python train.py --num_hidden_layers=11 --hidden_size=448 --num_attention_heads=7 --num_key_value_heads=7 --head_dim=64 --intermediate_size=2688 --vocab_size=2048 --hidden_act="swiglu" --norm="rmsnorm" --norm_place="pre" --norm_eps=1e-05 --positions="rope" --rope_theta=1000000.0 --rope_fraction=0.5 --qk_norm=false --attn_scale=0.125 --bias="none" --tie_word_embeddings=false --parallel_block=false --init="uniform" --init_std_qkv=0.0168 --init_std_o=0.0168 --init_std_up=0.0168 --init_std_down=0.0 --init_mimetic=0.7 --optimizer="cautious_adamw" --learning_rate=0.000932 --beta1=0.9 --beta2=0.99 --weight_decay=0.0 --lr_head=0.00445 --warmup_steps=488 --schedule="wsd" --decay_fraction=1.0 --decay_shape="linear" --final_lr_fraction=0.05 --batch_tokens=131072 --max_seq_len=2048 --doc_mask=true --train_tokens=901300000 --max_steps=6877 --dataset="wikipedia_en"
Each number is 128 + 24 x the weight over its row's rms, rounded and kept within 0 to 255. Layers, rows and columns count from 0. Numbers have three digits each. The size before them is the row's rms in percent of the matrix's.

# layer 5 MLP gate, 2688x448, rms 0.0468, rows 2553-2624, columns 384-447
102:078129104088134119152132126128117153147151149118116117141126159121162124125145119105174089115171131121150118143120133125113109133133150113095126139165137157105117137107168141153109136127144135
098:111159071093078153137081123147150154168149108161160138096097119115104127151093156107170158154110128121099127139127133136140096164162108124119180106139118137138130102095137120118108155126117107
098:171127100127138137160127084140151131110145131159131169130118120130109099157123123115110126158133101171140120131119122122104116139164114125093146135151147126151158174122131151118119107097144163
094:132113153096150109133112077121082108123120136117124112107141178155102129103123082165147112093142152154090076132129111109127168129117135061147153104161137132072110148110155146221156121111131140
105:095184113142159115088118132092158121149139099116166089100140116123132120120141123112168110129142110187121138139161141160158111125113109108136120124130116139121131108130145147122128095074100120
093:131163090157101098135125108156136132127107134124155112132134095128156157109146091114114148136104140123111101132061155142137141106162123082126194134197116123102131142143139108159137166153112189
102:138114088135147135134129151096120148113122114130151141122125121068137117162138146124117147107107091146094147152118159118136136084139161131136100114121149122130130105124124167162085151120115145
106:122134133125112136138151166139109112164171089127125136089131087120094128096129118161133110110115109136170163168127089130160167139111154173085132125120143132135122131120126128082141084119133141
096:169092126137129112143094117137146120102082132159155135130102165125101153115148149138172117087134103111103103108152088127118143112132131105167107140108142191082157090128139141109121139135114161
110:136177135115144085150070147157136147162156174124130105164099157181131103106091112134141136131113122149170161113140130110108121156094152150132158140094170133130113114066129096143109112089112041
091:104135129125101096130118110142100164094112163125146092156107183158154116163132093105075136106108081152145124196109133121144134100125151118135127177160141086134113109110146103114110121129105103
106:140142119080123158152113127116144119184119168088162170096107140139166143119115087115109132133134110112136128166150141099115142119143146119091133127099134166152139103116126096113108130146179143
099:143157108109093161129100125143140124141150141140144154131137104157109088173123130134160098160095088099146096139140135096090152123123102109121082082137151158140107148127156129129124108134185125
108:145171110154141146158121166114091113136131159100151160109103124133119121152124117137150091185113103119112152084119146088131102143141106124098121094123148134131132092115155149173152117108159160
106:152119105162098146168114157162107095152117142103146108127105130155165102176133104122184091155096099151115137111114098125121131129136135121118118108101146126101113123107140163109111143111143155
103:106131136122108148108127124117142092143165145145116159097126115166099120135116117157114132134096125145119113169105145135175108094104092151141129099113150126118111109163116151076136147125159090
099:141116132132152136121151143164159117162114137138156150162124090121099139124123134157100153099109116126161151128121151134111126091113134155124111135101124134122170134125132144097108138111159123
085:154161144150150139134103103093148129177128097119073093115114137152169136129134142103136112087124159130152098138141150127110139150122076145141126090127124110159110102135159084099164121126142142
096:123141156158140159123129140094108123105124115142142125147129146134130130170120106085131117105131142132142109129129173092132171131149119132122155135128160130173114151120117141140126126154168116
101:183171103128086145115142149138155118163150142152132136126088108143127097187122131148093122098121130143125110085103145137143122117107097150090145122098128133140098136079183125097136109120161104
090:119145140167143122154103149147142108126095148122122083113129106177149140120132102176144090137120108139122140119108069153132119129102122138142130082179111092114139101120134092127102138155099147
099:145116173125208134160129148140133130108149146137097106120124165127149080113157127133149148152072133157138165156115090126115141123124115120136139110131115114135106164137106097165207112119110135
102:132169120138086182121165145128113102147090088112129154153131124167139105128120072117150124116145111097143156098108121135143123103087088138094132121157167159118106122165152151154172109117127120
088:099114134089144105097138165143122124168144154100166166149105142096158141107165124094099142131122148162130133161135083099118159159138136048175104129130114124112140121178119094088159145148131100
092:134152152130114110126107138115133073147128157177124131154112215143122121125122119153096115130141138125117144170114098130145151091134149118129139117122125135183142114118120110136133103105136104
096:120144085110190119141085159139163099105145092102110146103115179155134182139132110131150120110130093079124117130116117090111094142055144179145143100111134125107144142110138170117113186119131120
101:138175134147152136121159120171144125150142139124112127170106131138145084141126122128125140136152096169155145137096120164135081088104131119157146121097141133176128173088058192175137152094137168
108:132156119101151117089093150148096110114142120140105141143115155107136165119135124119117103106137077094147146128110101136139107123111187121117146138098125160118124116133094154152121162076152093
097:129164094114141124130159127124119107137117090101106155122096076151152136111140146110150131111122125128080118137138142157155108119114109154155143132125118142104104096124087161141120161128152176
101:149127153121116214140142096171141117166123133143145149095080114119145116153160123107190123130109125084112151109115152122136103094132111132117187148085150130128100110140157113134107150126175147
084:118136136127109140135141104093119135124120141103124133123108126151130134117136152107120118142153119156094110140099168150149117127135078118103186133140127072180141111146111180121133142142131166
102:136139142156134077101157137120157088149152102124165080095114129140102156128157099147132162140090174172115106129106118141146115121142114132143107141121158152151097090133141155161143125092088162
102:131132150149118112087111101147150151120108155177125101147128127101138126084107127094132173155074154154134155145060083136122122126133162075108116098118147122144155162135146140136142117119124086
097:136153147132129144122132097134161143157101144149107139122093108146108138145124148156136151090111125100123089092120144142114123175127148141132138111092156149136095073130111170073144143080191125
098:129104130140151137133049144153140171118142148141077164132099126100139101106144130117128123127149133106079118106137132080096132150144128089125123098141132109110144127123120103134127116124148122
099:127121120174107123127086141092127117132119147164127117138104111124133129170159089144112116120099143110107093102132077118125114095126148104129135123152131149133146177145152149123133091102091132
105:127134126125133131156105116101099127138127128161121146107106142169144103167100113129144055094140137139101135144159153152131138133145136147113134084076155166194113136107178158139127107098170140
091:124130107115173111120091162115119140161162082125127137133080159103152145147155097097108162102136128135155132097139157123143129125152125152101128138144117117136141148124115100126153133158128108
105:147134089094112134171083163138138123139167121127145149093076087145121088142153112140126093156121121069109159138123160115155140110121132157146121121162155114092114118123166167106087154131130172
103:089143085086132176152113095142124116123132133157121106091107133135185094139112125113142126145132133125147133138127121153124123155152122108160134125102190075138113125112134162154144107079137140
106:153124107117143147171099121106070090144131146156159108129094123152135127136132100085134102139137152154150140166129190133132128152150104110119145133151135150135141170140099117163084161185123149
110:122175122134120148066103107078092077153191100168140123157140144089089106136169090167142132102133140140113132143125148142112168096165115145117095141154147136136184113154136135145121126113119146
100:093100112118103134113086159133105136141131171139156105178144140119117108141072112165092116099120117170129126123129096134118103121131148139126104120127123143109127149104128148148105163128094119
111:131130169166151127150118109124106089132156113119116109135099144135122083079114072132141124102074098101102171153105112135100104170081125148139087099118167103153151127161148171131168107107144141
102:137099139167134156136150114122166108127185125135139126177130120123156096114148123146135170133139125184144145134082147121158143125147101132087122103129153128156170150149143146112150110153143112
101:122104079124161101112109138171136100141130122110123104146109151163173162091185126075100078129143137109099100139133135133094100122157110150083069129136131109100150114123124151145119134098122161
101:157106108152131113111118166126137111167081115138124087126091133120134132144130140099124127107120124152150104154067142122164095132137110123139080138113139132147124137069129113101161133161134113
102:110158120135164125127118136126125107143168099132134140089146147106137137126150159105176142131132122142107136126126138152073115122142153093144152110162138096160154107116126155161131075107134110
093:078135141114145100117126141155185125136096162126145114103099145113132106154115137107121134125092149137104120138151149161099109114100132132106160080125099119153114127137163140107103119138178098
095:119113151137131099108114154087145134144116165138134125156145166119119123114140120146133098116118090140135158117127107157145144152129136108098144152106118126145134124170128116180149159133134102
108:137118080109135147147143143130111139143146175127139118147118151143112157118137127098137127104126110198134138143132103122135135104123114155151095118143167109133130126088138137139104139150121154
104:175115113155108137136118157111135125145140153132100142123089119164132093148135092123173098150104101150095147111105089107094124165137112130102162121146175122179117147110163149080100122094137159
094:149131132156088124101148147141159139140147154169124128136130109159140079134107121153144137117118168129143128107155140154110145112103123153138088124115107137111081184093128159081117097139110102
089:145116121147114104098083150111108111140148153112132135130128126144150079157128129156101151085124166182118100132136124145124145125083158169142146130148114127141146146157133149179163129086090114
098:106132066149144096145110122127073156131126143108142103147109114109120157109113133095102150120118165143062100120131134131142144122137081113180120102102048175143139156088103150121100149109158147
092:128129088168122144097147148132135150160153141163121147130149152100150109091141134117118126105105113121163108152071187134140146121140098173095122143122127143116164124118125119136192154187158090
111:153141135168153151140110121167117106128122129161149142165112131166159094104134138079120105093126088118179163111140103127128108122101141133121092140098159127118147142151169157134172152112136123
099:125169107128136146137121138145117141148094136133170106128121116142095171111112115145111097107129139126118172115130143099138115123107137107129173121142148119118120143118099144086110163108104089
080:098108119100110140101093135148107107147112130145135116136158113112094091121107110157079149119112115127102135132156122120122069134104124150154140145138137155131098114102111119127130174117119099
100:099131148130124114099098129159098120104118146146188134126101149138160139153192131157140160132095143137112121103133127093091115136119115121132127105124138105127120124115136154181151125127141145
101:177150158111152150125143134086106114166116133170107172123124123107121079139149128159136113127119171122127114123151124111133124128132117116150107153112134142133123173162143137168139117131130099
096:148141129120161133127081149103142160135084136134186111128130147097139135096120113117116144121130111129147176099121147182106100175078137130108128144113140123130122111133119095144137120130102096
098:113135147102139126193118124151156111160142163150169142152079131092152145119138156147163106127135144115123129146139104157126137102186108154130131167111173125132116099089136119113135108156138141
089:139127134123138152125143133154091080153116112123111109132128121133139084131092121111135135112145136139055113162082135132135130143152141135135148113194162122110124086100138107132122104139115143
103:112134170129128102124096101125087117107127176142112106141103108121190092122129097139118103117126129146138100121088137121177150113144118119132118096106132136143085103124100154158135093092165144
097:129143102127138128156143132179115115153118110100124082131083089159133155140085128116108112124118137113105134114074112140128056112091111163116114108071154125167093107063171114097111150110130134
101:155104079149120127110125140130096149149132126104142150175099103129151112138123164154113133139130134139121149166087165071118070134079108098115130152142130119094095115124156121113092130175100115
101:127179097134141152105090128153117111148127101106143136174105125169124149118093123113131110109184146178126098141111155120123112141149134108136135114154127115110109098096116160126088133126158114
100:176112101146084143162166148091119075164130118128115136126111139153067092147095136074110106123113168164109107123121139103142161115162071119115111104160132149117095141121143136137107133150150169
099:147123132148110091113086123098089147101107159143128104122095096137128052126165117143126093140097119133120111164149114146123145087125094099095146094126133128157079117070182114127114144106152136
106:132180111158135126130090141122098109128105109115168156115089092142143153131113096160122084153112171141143159124077170085099116130123107158118126143168151109133095149124103166110090147086141143
107:133170139125111153151125150096172109118174081140119164149121109164144086150146113179145115101087128104102146168089115138150118100093105162100099149110119137104129151143107132106127149128126133
# layer 5 MLP up, 2688x448, rms 0.044, rows 2553-2623, columns 384-447
109:157156145133116114123145176089156117140133160126114129108133135080140140123110120130060112113080129115119144100146142158118130128072052116132098091104122132178138103119141114143144147130150170
098:128126128134149175141152139148136115135118164109148132119124171140123127127160118119134166148157092095123131125121156130135148178167159113135175131169134134127147127124156103149114129123101140
098:098182132119089119108085108173116161113136133156103167065074160174145107100142090127089145109093155096098120144129143127140133130117087156133116099080141095112067076115130135097104135100162092
085:080130162088131107103123113132105120121104121105082107135170131129115110074073126176102129126126157182157116111162137169104157110161118119142095119135105124103137115099127113148134120118101174
107:146092153108147120135152107128135153139121153139134184156129106135156106086131174142117120096152135103174178148149120086071108118147141100144153131103115188157117142123116123136144130134179112
088:131069136066123118163140100083106103125112129154091145100107126156133156091118123101160096126113136125129117158087104161094119122166138128115136163126141104126117122094129176148140087087125170
097:127100082123119161170128079136106131135156151139117172126110113131114089119123155123153183143139102099123112112160103113156125134158097123133113106173178094104146160149105153165114132132121126
103:161103130120136130139104108107128123135185130162155179083137116100175138175142155153171116184129166137110112113150137144148115110135085184136122137129143160142166129138090111137112095150149103
097:102128113063156126104122080096142112107108140140176113117113153142135088114159121130098129131127141154103111125142130124146175127147141131132120142112116145150134148127152146122150115090124058
124:144096115183121152120156124111091122117110120126083122176125122118115125128132118157139134102146100156117076168123091117152138130139151111130088182150128118143081107124111092154142129195141123
094:104100130110127129145095102120117149142159112112133131132127086124120121087160124112113155121120135147043092145103131131164120112098133135103126147148154109076135159098095100172134135173096137
112:133154163172162087093151154098152104138121145151108161122120162106103140154125159145113093113120149138177136098119114146081067134133112149143126110101128130151129092130134155076141115087125098
100:124154154135079138084142123167109168147119105151167168131113142147125120152145141164112107140123115138133124123158108107115169118123138102124160138105105146089093102103112135069096166094157135
110:153110099174158079140129141050065139101149109081119116138084103109128136194150138113115107133144122117166117163107162090111109118141151103112096182127135107097136147126103103141135162122144122
110:129155142145136135114157156170128098155117130145109122164151090105149114150125145121169166143095078120147142132092106126135113138093124153134133137122114141164141134132144139137141102129188110
100:134112117156093144132125112180098139129156159120151131103150140127116118158182141136122128131159113160108148145154080140135173130131157091118159137116123125147122111122124099117086151082105153
094:095147128119166082093128160129181106149132124136151120126157106185126135155156115107114129137144174151132125158066099162129103130097137102117132107104147106095126126144096120141152128087119139
091:128154137122148130124135124103111102149125153138116114135066172107069101137129124138096146089103154119147126111157150162126109145123140116135187137138135088175199155108156143122087140145144128
100:117131164119142165114119110118125141138117109118140116134159140156133128127106133129164099106142144066124134109158131113139116083122119146146149128124109141126151125148112106133145108162132095
099:121145132111122144140134155078105156107123106152142143156134162126089147135151110126130117142155076135157138135110133090147109145109169135108144133094152125155111061144129119125122089155157117
091:146135113134113122131156141112078141131131125124174159151118105144120097133138158101150134133167141141144113113153143117130130143139138101138117147146143146168120139126132148143153137109131150
096:121104149121138139134154117142122134116139109154140096160097146122138101112173138071162136123146142144169133180112116126132149121153145115112141124146126089158116118133135111134126096143115128
102:134157104133092095062134167131127149132134079122131143165113102141170140126126148141096140084111082120097136134106136128161107115099130179097104153114140160092134125138092120112126172139150111
089:148121116175159127122106104105103079081125115127105125161131167135134142109150125109159137178143139170140118110105136146081129114161141119148129078114135149133133083136120131160150130129130157
095:108116132128084123097121103119102155141120148103118125122119135109111128165106129140076104118144154125100141192125140140137133084126142164150093121080103136175084121150117128073116133104140103
093:148132118157141111097085149168099127090161129133127070127161124115130142132122117110168134096153157071096142156114125130134117101130142156136098130149113151097157142083101159132118147137085103
098:159148099110144095113083128168173128122109096124109158142107086141124128129109097141155110072109114134118117118085153127139095146080090156126098115091117122067104103153112079108151118147132099
110:124128124144144154114158128085167107141166133094177112090136143127142112152092110140078124157094157164128144142149125167131093157099128111158113141152136106119110137138123141120089173159132087
099:092170141121145122140110112123167132142107110098108122122132101113090113148157144129163086117129116093133103146166132152161139107081122163177096120104110091084054101119096125105124147158128121
101:122101106158115113144135138086111132136105144153072082151145109088143116170139132118136111116126111126138124129121096129112122110108092135112152141142132160115138128135152168148136109121117163
088:114141135095143118109164101138123132140141115128125123147099101125130138145132154110138121146132119140122140155171141120134131113130135171095120154107119131176129120147155124122172140098152121
096:093127146126164128118150143125128101110135178152124153084147149125105143127151137153130076137132123109127098134168132156121172130150102126146152136105128108151138141155130134132150142104154132
096:152090119094134101176138107155099086104199135114182131106135112130126106170161083125138117129149134167105157151135136104099139142183098115129088074114118149136088144137171136100086106127134148
092:105076153127106145119130108144140145129107107110083117103107105108163150123113149127141117133141165082143105113185135125109132106115105152135067137106150132056105118163081124065105089095129147
100:134142109136162148141124145173127131103116106110106083117140139090155098102118131166095173132161155133127115120138131102106105155157151174125122139094149150151144135134115146160124119105128120
096:102085134151144145153107129142138125111118091167077116158138087130150105126138105090130115131108100118145115122080065132134146100151103105132126138136146135166184160114105127088212071093133103
106:116117097105173127090153106114156118122109134105141136124130150116112119116129112118153130145153155114139158111135157129096078091155119102142138085142136129109152125137106093143125092145162126
094:173113119105107122133156140101100145149197115104130116146165141106069135096115134154134098098120123115154105104125130101112091130113110137180114149124133116115117125108136121127118088147124058
104:120135085129135149131076145139125139145130118083105130101110072074116155134109130105160106155176117139142129122147153118146150149125166168114121111129152117121143094156119140130150130123136150
103:149107171132171130108127141080124124133142141127104090120135201122124139116138102129170128118130161177161127120159070134092139107121123098140216123152109150170112112146124076098186133149126164
098:127112175168102134137173149134103125087103120152119093166117113095147093123137120075105178161147110134141107154101124147104145179106120129104121094110169125142103105103085169149119131102116101
110:126147115137131107137170084179128147100080138113103125139116077150179137135098133101127126145130128137128105112078097143180128138137160164092091107174118109148115120145129124085146123133121102
104:121136167177101108105164139103101135146108149139113133148133096135141134125125135139140128114143128142126162156097111175133132149146109097137180133124129104140153101095148112094165156126133133
108:118117167106154123112105140160072111136110093107134114098106109128164101129136115138132105140080192172132118168124153150120142113115090156144100122158132152156181123129100112127159133142138136
103:169095144137135118110108075146110122088143139146101131118155175115142127058097133169132110109155155143109144156125152160113184130146143104144148099142117135110119122108136147154117104156153111
100:104086159157115133144127117093111142139081150105078135142114088098130109129158120093161095113146164132137136105175123162087142124090155118117117141152112149184134156128101130141140153169114130
100:169133089162106162102130142130093128158127156135141119110140111129169148128115141104188114120145113088135149129120184146177146117156103120113108101158119144137134126171103120113097149148146126
101:096128122144151140118139134125168130138109115174106106157130106083124178106129151137138152123117120132155136145151105172132097155118117114141144139068137128122115129143158182148152146124141124
099:092118192124103115118150131133098098108090152132163127088123122082178158182153153139108147078126158159105126148117130108113118117152158123136173175077125105121097104139134102130107140156133101
095:149123111118115098117102074102138159151156143126110133066130142150117113149113151180111085177150144096109111106116109131146139126090133078190094140135104111122120143115073122118102125093088099
105:149138121113089145149123133140088117156145156148130141119105113149137119094095119147120117103098149132084129148159147097092108129117113122097106159125159124147116083127119127130091133129162135
100:113113158120126129149127104111108142134142170082089144095156100141143141131126141093155116142167147115138149156118107146103129176139120127111115098139144149165147179115121134117118155125136128
096:136120112178121151102150148115098123128116153099094156156112098138129101101177153162159127104144086115106131081141160157113161127138125106102129110150115130126130123122142149104077125107116172
091:127107140156116080124127090085128079112103101126135119122164115141166095146129152136096101135156153139152091153142182099150139156118154170131099138125132113129112122133111162120104106126089139
098:117149163131103144105128134116147091152142097136144117149100140150146144105161114122134157144116086145136147124099115148156096149148119156108149172156133133126159150094139147119155118117125097
095:159174079149081103137120173101148108135127120163155096115152115086118154152149097112170097128064125161139145134157156097077100137160145135123141133144122123147115075110148174132141107130137157
114:131137162150162105102141125147139152134099123141149127091130119116085100110123148095131140149118189115135125121150128117075049072127121113122147140136109083138155109106125120177141134119153120
095:101129118127134125126134166138148128145142124110137110129146152103102121178087125123164133126124124129166132085121110115133154153126135111150094146147129131114118147147167113169150147169139106
084:133125075120129137109127115132133143102153140144145140146139143126050102090122101125066144100153156156115121107144143123123108114099129135166143121150134145104114100103141176105113195175150105
096:133085152121084141110160140102124119140121166158127148118137174152121133144124109148135130136143141090133103129147126124105117128130138094101160143147125135124084160114108132094116113131131105
096:093098143153127105182106147150112135100142138112097092143160154147141146166103124152122120161147108144129129110112127097142090131144142064122126082132138178127111118128145127137139075115102164
096:112186071149135141153135113127125117143090127145141119077079081093137168106155142142137096134086106087120120117161091147130123155099129081129082131115144129121172096151138115115110108107121140
101:112111107096135098124146164073124108078169146102104147136111150128111087125134134081127094163117160147132121119148127132120082130132133178139108135134124112138132134166095146126095130106110144
092:131128143139126084122089124126148159124169117071136161117117117152141137154154110095127128077132143125153106122142182144131118150113107164077142117086117111153123157119131137109135129088164061
104:131131134124129109102156123162166121137168118145120153133113116144125114129136114124136109123126152152165130149140127145137082137124115140145142139100137146120063118108157095119137161118142099
092:112137170151159125126094149099141131104135096177112161131142103137137109143165135104150106085058171113142107087142134129130160121145098181163109163130149095105128149123153159150178095102112138
097:097105109157106098136142132147089158134141103124094128127118178144135110169119156103120118161107163118150126130148146120128150126146107090127145121146143142097132154136152117145129148100109185
102:170142145145144118109162107138132111114143106137148125137137109120144122158168116130125133132124140168104117100088142138151102105142106149123161151125134142161139144101133111134119135130122115
099:115108121118134102113087152102155128118208117152134153161146114132113076089123128133172105153121155173099154125136105118119135114131103156121143084131139130067140127127130102126160173101103158
100:142167103129125130141098159144129093108076136140149124165128132147128118138106106134091175143148178158110089088167092127108116153109123139145128075109115100109130136104140148103121124106136118
113:120122167104133159160142157120113118131143186119129114109137180104123150159128144098133157116159164115132152119143137133126100171165130127119148120101109131151143115096169099120113089133147149
# layer 5 MLP down (transposed), 2688x448, rms 0.0402, rows 2553-2623, columns 384-447
108:165137122096152126146096157130148156106104119123122119158123106061132130138111119157095111098156102127098125105084105104126135138055084075160066093130135125162167184130100124119146133104121106
100:131097115127161164121157119134102152114103162094137143108117166157122131087178126164126120113105142109105126131116146124116179134115132087114153170149134109091101158141136112136130125139132170
098:136167148114163158151135116161143124111110112112153151133089142132121135176145136125131163142129135158138129132140135135100098171126132126140130120146137060140137135151108113097150106081125100
090:091137117146134109101138144131110116124141122102080150181157104152147110082093108141066123115132113138129167126110114161115144128176106137105080119099113093169148074125131109071104113131154128
105:143138179108138115108175149153151171147137104196103161155122126150166104108110107122102118083117108139133151153108111114140096093145121096127106090118121112183092114141139155149135122106160109
091:130115155160122113104102131171135140096114122128115114123109120132150126143144156146127110132143118108143115100118062137090133124146103132155115141146165110111080104132101107159158147161133121
102:149114107159137105132151139121141115190128143152075119173158135111110152118151135130158118111093179094152119107148143138097164136121089133141135105099137150117084130126151135112132088152128128
106:106146152111140097126120140124135151147165148135140111152151125141133080122116105148117132120096164108153166172136128107119117074115111114095135143128144101131173124147112135121150122136131140
096:117174139097096125122133088181114137143141115147121131121133168135130107106179138090133135137130114128096125130085162153133109106074164138114179129154099126111168118083133098152089096076125098
118:097116117152137137116160140109150136116107149178110167137160159103153146105143171118107129081163119157097122165135112123129143125100157107114121128138106128145115147148120133152134140148118111
091:124151115121139129114129134147144153101112184123111113136125164103124119127109118145183114146151081138189148122184096148095141145157152124131139104121139158187147140137183130102134138129123139
111:132121124123131115169137168113154140139122191094124190102160136108151126152112157109129115197135133137122128132147134135077092142123110099121135122089113127167081127135103117127152140113188142
102:125100124132141140095167145165125106096152140156136102141101148133185142121147128142125132097200100146136136125120163137135104135136152106088150157091133140104133161091147103129111127131076117
110:140146140113138139108142129095145136128119113134149090109142125069144113182165153116177108088139121138157140194136168133105140088091135142150158154148149096110135124133142103090094132179097134
113:136148127107139150121161170170136135128158144120124125204151108103170129139101144125139111172099136122144113117080147117131105144115123126113120127159109185133154124162128132177151131127141087
105:059151110133100135145175144094142124134125090174149135160107163176173141092130147111145117134154155133103085118132126111138141147109147144154128161112160155156123118153129100160089127132132122
096:108106120137147132136150140167151147166148114147148136134152111108128145128118131139083143135131125139177129126102154133109136080104081182132131127097098131137161138105102157138147132134099105
089:112137116148154150142118109156083110132130103142122110176125112151152120101124160066152095161145127139141106162066111148130164159137109103124127126148154152139102126112072108154156114138128113
105:182113149100149163087137121145132142149145095185156144133147103145129144144106165109136130146149137081108094093122126101128124111114141119151141122110131086112161113154129120116154119140111139
097:115136140149109131103162130145111129169121135144140168118075128129151091129097125133082108136115132134135143064124144163130130127130143153104122112128148139126127126086161139104094100144140095
090:096116134160112150103157140099158126099149122119147126176163112166127100131121130162130116130149133170119120134118131147127131165104146130124110127151124127138139052133135120150101154157082152
098:097133098100129132150117086121113134137107134167124156148118142113136101128105137125130093139124148146114126125146171102124125099151144167096121133183101088131090102168111164142147138162168079
103:152118083149138118084107140137123114141149165080156121121104138119128175159132101095110170130108118143086096089132117149161154133135164151110132093153129116126115113059134105132120126106084144
090:143054090169073084127151139176114146147155148097121147137121115120107138104150072141108122129124139080133139148127127121141137118119136133121092134157133111128129084098128143149126131149138116
101:101124128130142140134135109106121161139099153090113152100129117117079143147130139108150108080145130117118149160122164113142114117111153167125120164113099147116101143174104167104138143119110126
093:150074115142136085107131123155106133114111167136139085167143135104106164143137086159136124123126126174073098097140141170127151132146076177117095138154079157122150113147129141151141100112128123
102:134099125169121160105144128122139147104106162103154138154165159086102122114107110140130146106094112129157130156145123166130145093103073122119146140117140137121144128091166160155118159112102134
109:112089129109132119096104125147163157159096119138156147123134092153138145178117098151057096151086137116132101159137106140095115162142113162177128132144145125138114108152099126119099146140155138
100:114109117120108121114117108112162183133146118146133121119173147139137115111134123120138119149156127104130121176144139118089155109135137084079133126110133090169117152127186139128145091130141116
103:155177130126124143119112093162102130114164142113117121138140130100132119163100133120147103145109119122127131144083117087129092111142085110119161128129125150146162148117107134148152119157142120
086:095126153153115116109128154103121124164103130133131115090142127147154137133114140181125144122151149116138108139079131132170118160111117109083134127151154135137105157143116126146099111170126148
097:136060105108144126087126130142120138141116096142192093076127124146137156109128132130155100140144132146146144142114137124134135120156152086122126107112135134145122139139122082137171154149131151
096:163127139135151136168137116126103076119165157122151093112115148131139166139158106104113146123099121157139137125116103125101146122127138167105154123138132134147149123108120097118129124119131135
097:072112153147128130119140138137090125099133121097124174129134148132169137132147091157157085161150142150138113171138144122137113070130099142126131123136115152105105135154136080165119089139092138
100:138126159157112099113092127124120129086107116129100134109147146128089168133137149137137136119124124150112133121139081144101158164128148084135131117139116126105130149147095111105103087140147115
098:142102116142144150148127132170140136131123097133113109161146149120102110128139127131124147101107109104185158137094136133150129088154110110122156133131155123151148103166098149136163102139138126
110:118106123081166091103144086123147114118134119086108170121122127135134140134104108129119097155142169117172116139108127130109105067144161124134132072128116119135126130124104135110134069135130107
093:131178097132108133142155135134108124123164041136078087116146125162101130131138144126117140086131141201165129165101180122155141161118119156128129157116103111146154153120126107122142093132119110
106:106145134147162138109143135155118121150114104153132150132131108124132132111100151140130113165148135146137104113157106131095145096116142165115141131148138132194126149132117134114137157142154103
104:153132140116181140123098093090125157144117093131135097088153115137140073145082141116120154141130182193165151114108120116118087116125118099139140146178144103126103122151089092103145145120136102
100:168135118157119132142129102152091135124113119101139120152161142132084132124148125125154120171156124177112154156117129114129147108110155076128134144144106117126106122159112124082074152140144161
113:125183099154164152113130089153139127145114165130140137156109121140127124126119124168108125104116142180124133124115142129178105093157163144112104121187103153117148169149112139117139112117104147
103:160135135138105157115152114106103145129105138136114119103124079142143114145148118150125122108143137142151168135112101121157127097092106148137133157149146082147164086151128163087137145117153168
112:114121155111159161135133161208082123122088119117149136112121122150134127099165134108123116168136165133103136186135098148151118092156125160091152123156145073128150134138086120132145189113145130
102:194111154127089116117123095173102116096102122161084119129157180111165170091136140139129090114147160116118115129127123145099131147125157142150145119154148095098105115071146128173131125156147114
103:139123115130173118109101103085105086144087096099108117110107171113155132145106122177153090124170178086145153085120140151127092170077126079132148115105110127123127149112092104166098171130089123
102:108109163136109113130166137091103090155092146149138111100138127126142094093148124128152152110167151119109107182151152133135154153144067114110136110130126139154145145138139126128102099138141128
105:099144111145142103089128117121119126145123104153163113108111090155135126142106141127099114120160164160111116125124111149138134098102111154113146152107111116134125085121164150145134112077107142
101:119126152116076114132148116117119114120133128126185071105108083126168169142173119147082085070139146137118130112103109106092073073104159110162118121088122134145078106123141087148118152132128135
097:138142143121121115164118107134154108129132150150164144095097105122166126127146175160152141124129116078141099079145159126129122139126131088158126129138132090105146154106136094104052090104095127
104:119136095138096140120082139110107120162130161134129145104157120122133132138112135145157131108117116143137146122165121115081116136088123136106091142089111129155086104123114159103092112160118159
105:136129135134159110087121106175128130127145117104141149073172120152116150130111152132138155106152153144131105139097140155136149111134122171134111111120066108107137146099142153131131142127141109
096:103127132058115137153096104117135105128157125155149094104174135093129139136108125069109110136099149107161101151117118106135134102127103137146115122082142138136141124136126116125177140142141128
092:105126166152157127140168098106129105084117123118136126151147129090122104100114131130128077144150117077111114140087151120135125140162128086136118126132137175120123121105113147097125090155112175
100:151130110154132112115142119126131103094122161141124137079136139104158102142108110123093118090123162111127106150153122119090124103122172133160092115122122094140100143130120137109065137129130136
096:123099104150118146122142153142132140143129104104098141129119166121125122100118147144117158090144119127144147149076186145147130125137084147107143118103131127105135137153166119122133161153149119
116:128124149112114136134147126155137122086098154150110159081168118108112128177125118101151149127126171131124134144167114114073111137108137105130172118130101078125135163126105108155128158126152170
099:128130115104140126108129141131166144164122152107121142112083120108127161152139127103081097181129136093169172118132150142120099114112155126103156118105139108125166099135148144112133141121083109
079:148170152161139099147121135110130129140098120086117120094121112140144132130137137075170093146121127135124144124118117129120186159133117097106119115109116125117115134119143117145155080111119144
097:124149130142132122108145141129111195123128130155103105128110108145133154126102139159121109076111141106103114097178116152115123134125110153121116110137104120129129145110113173154123135168148144
100:118134110150070106142126113146081107121127098130096123125199125148136123140098097124099131122146059185153113144131127158167115137141112109097156133118092170174137127135110142162094124120146116
098:159125106132113154121101157085127144099092132104156089110140129067100126158089140077121118116185097131161149112122148105082154133106150111130154164109124160132101102163154150109157118176078068
101:100110123095119122105112107104146131134121099143138125182164128120095109092126143135122139135111091152095095129136115106116185144134137103139104142169082111083151162111104108064098132120123106
089:091117085089171129162161125097127128175115100155075139131140127143110095112135108145107154087115131157081113169118134073108178162165163111144131112196148150129132094095145097122100127134128135
105:123101149133134113081114143134128090154130127113139126126120152139112131172128129074113139131125110110129096168150107132118110139129140144138136109101122122125112099103113149157148089135119061
092:164136103154154115163128116166136165119137066076112107120111087126146128129141115114101113115175134094112150122108107143081108121114121141121123104113161117166101120087144112073162103108129125
104:129115131163160109138134137153101152103123112115050095158110125119141112123155133131139129123148124112136113094143164173098130165069142127127112111105107128112085117147135120132077092125123100
102:151175133161126095122123099171100128106143098127150130177112152150135113104109156106129136094127124165110153138120130098151094108139097116136166069154113062089131150125116153139112125104174105
101:150108110131118121146157130135111109096100120124122108061085119139107151131115178108065130139142122114182078127090097139117153116148107124125113153131101112157079142145142165122126118152139106
101:149150083102148153081155157143122123134149140162123170134116141104133142122124095118134145121158112102123132097129134120107124101157136108148114154094169072162101140112133141102123131090141144
100:138155119150107137096108126141134143132139133102137120103106121139131122106090109114107132133116148106116150087110151089112119130136076140120108142151158121130118118148097132104098133114191131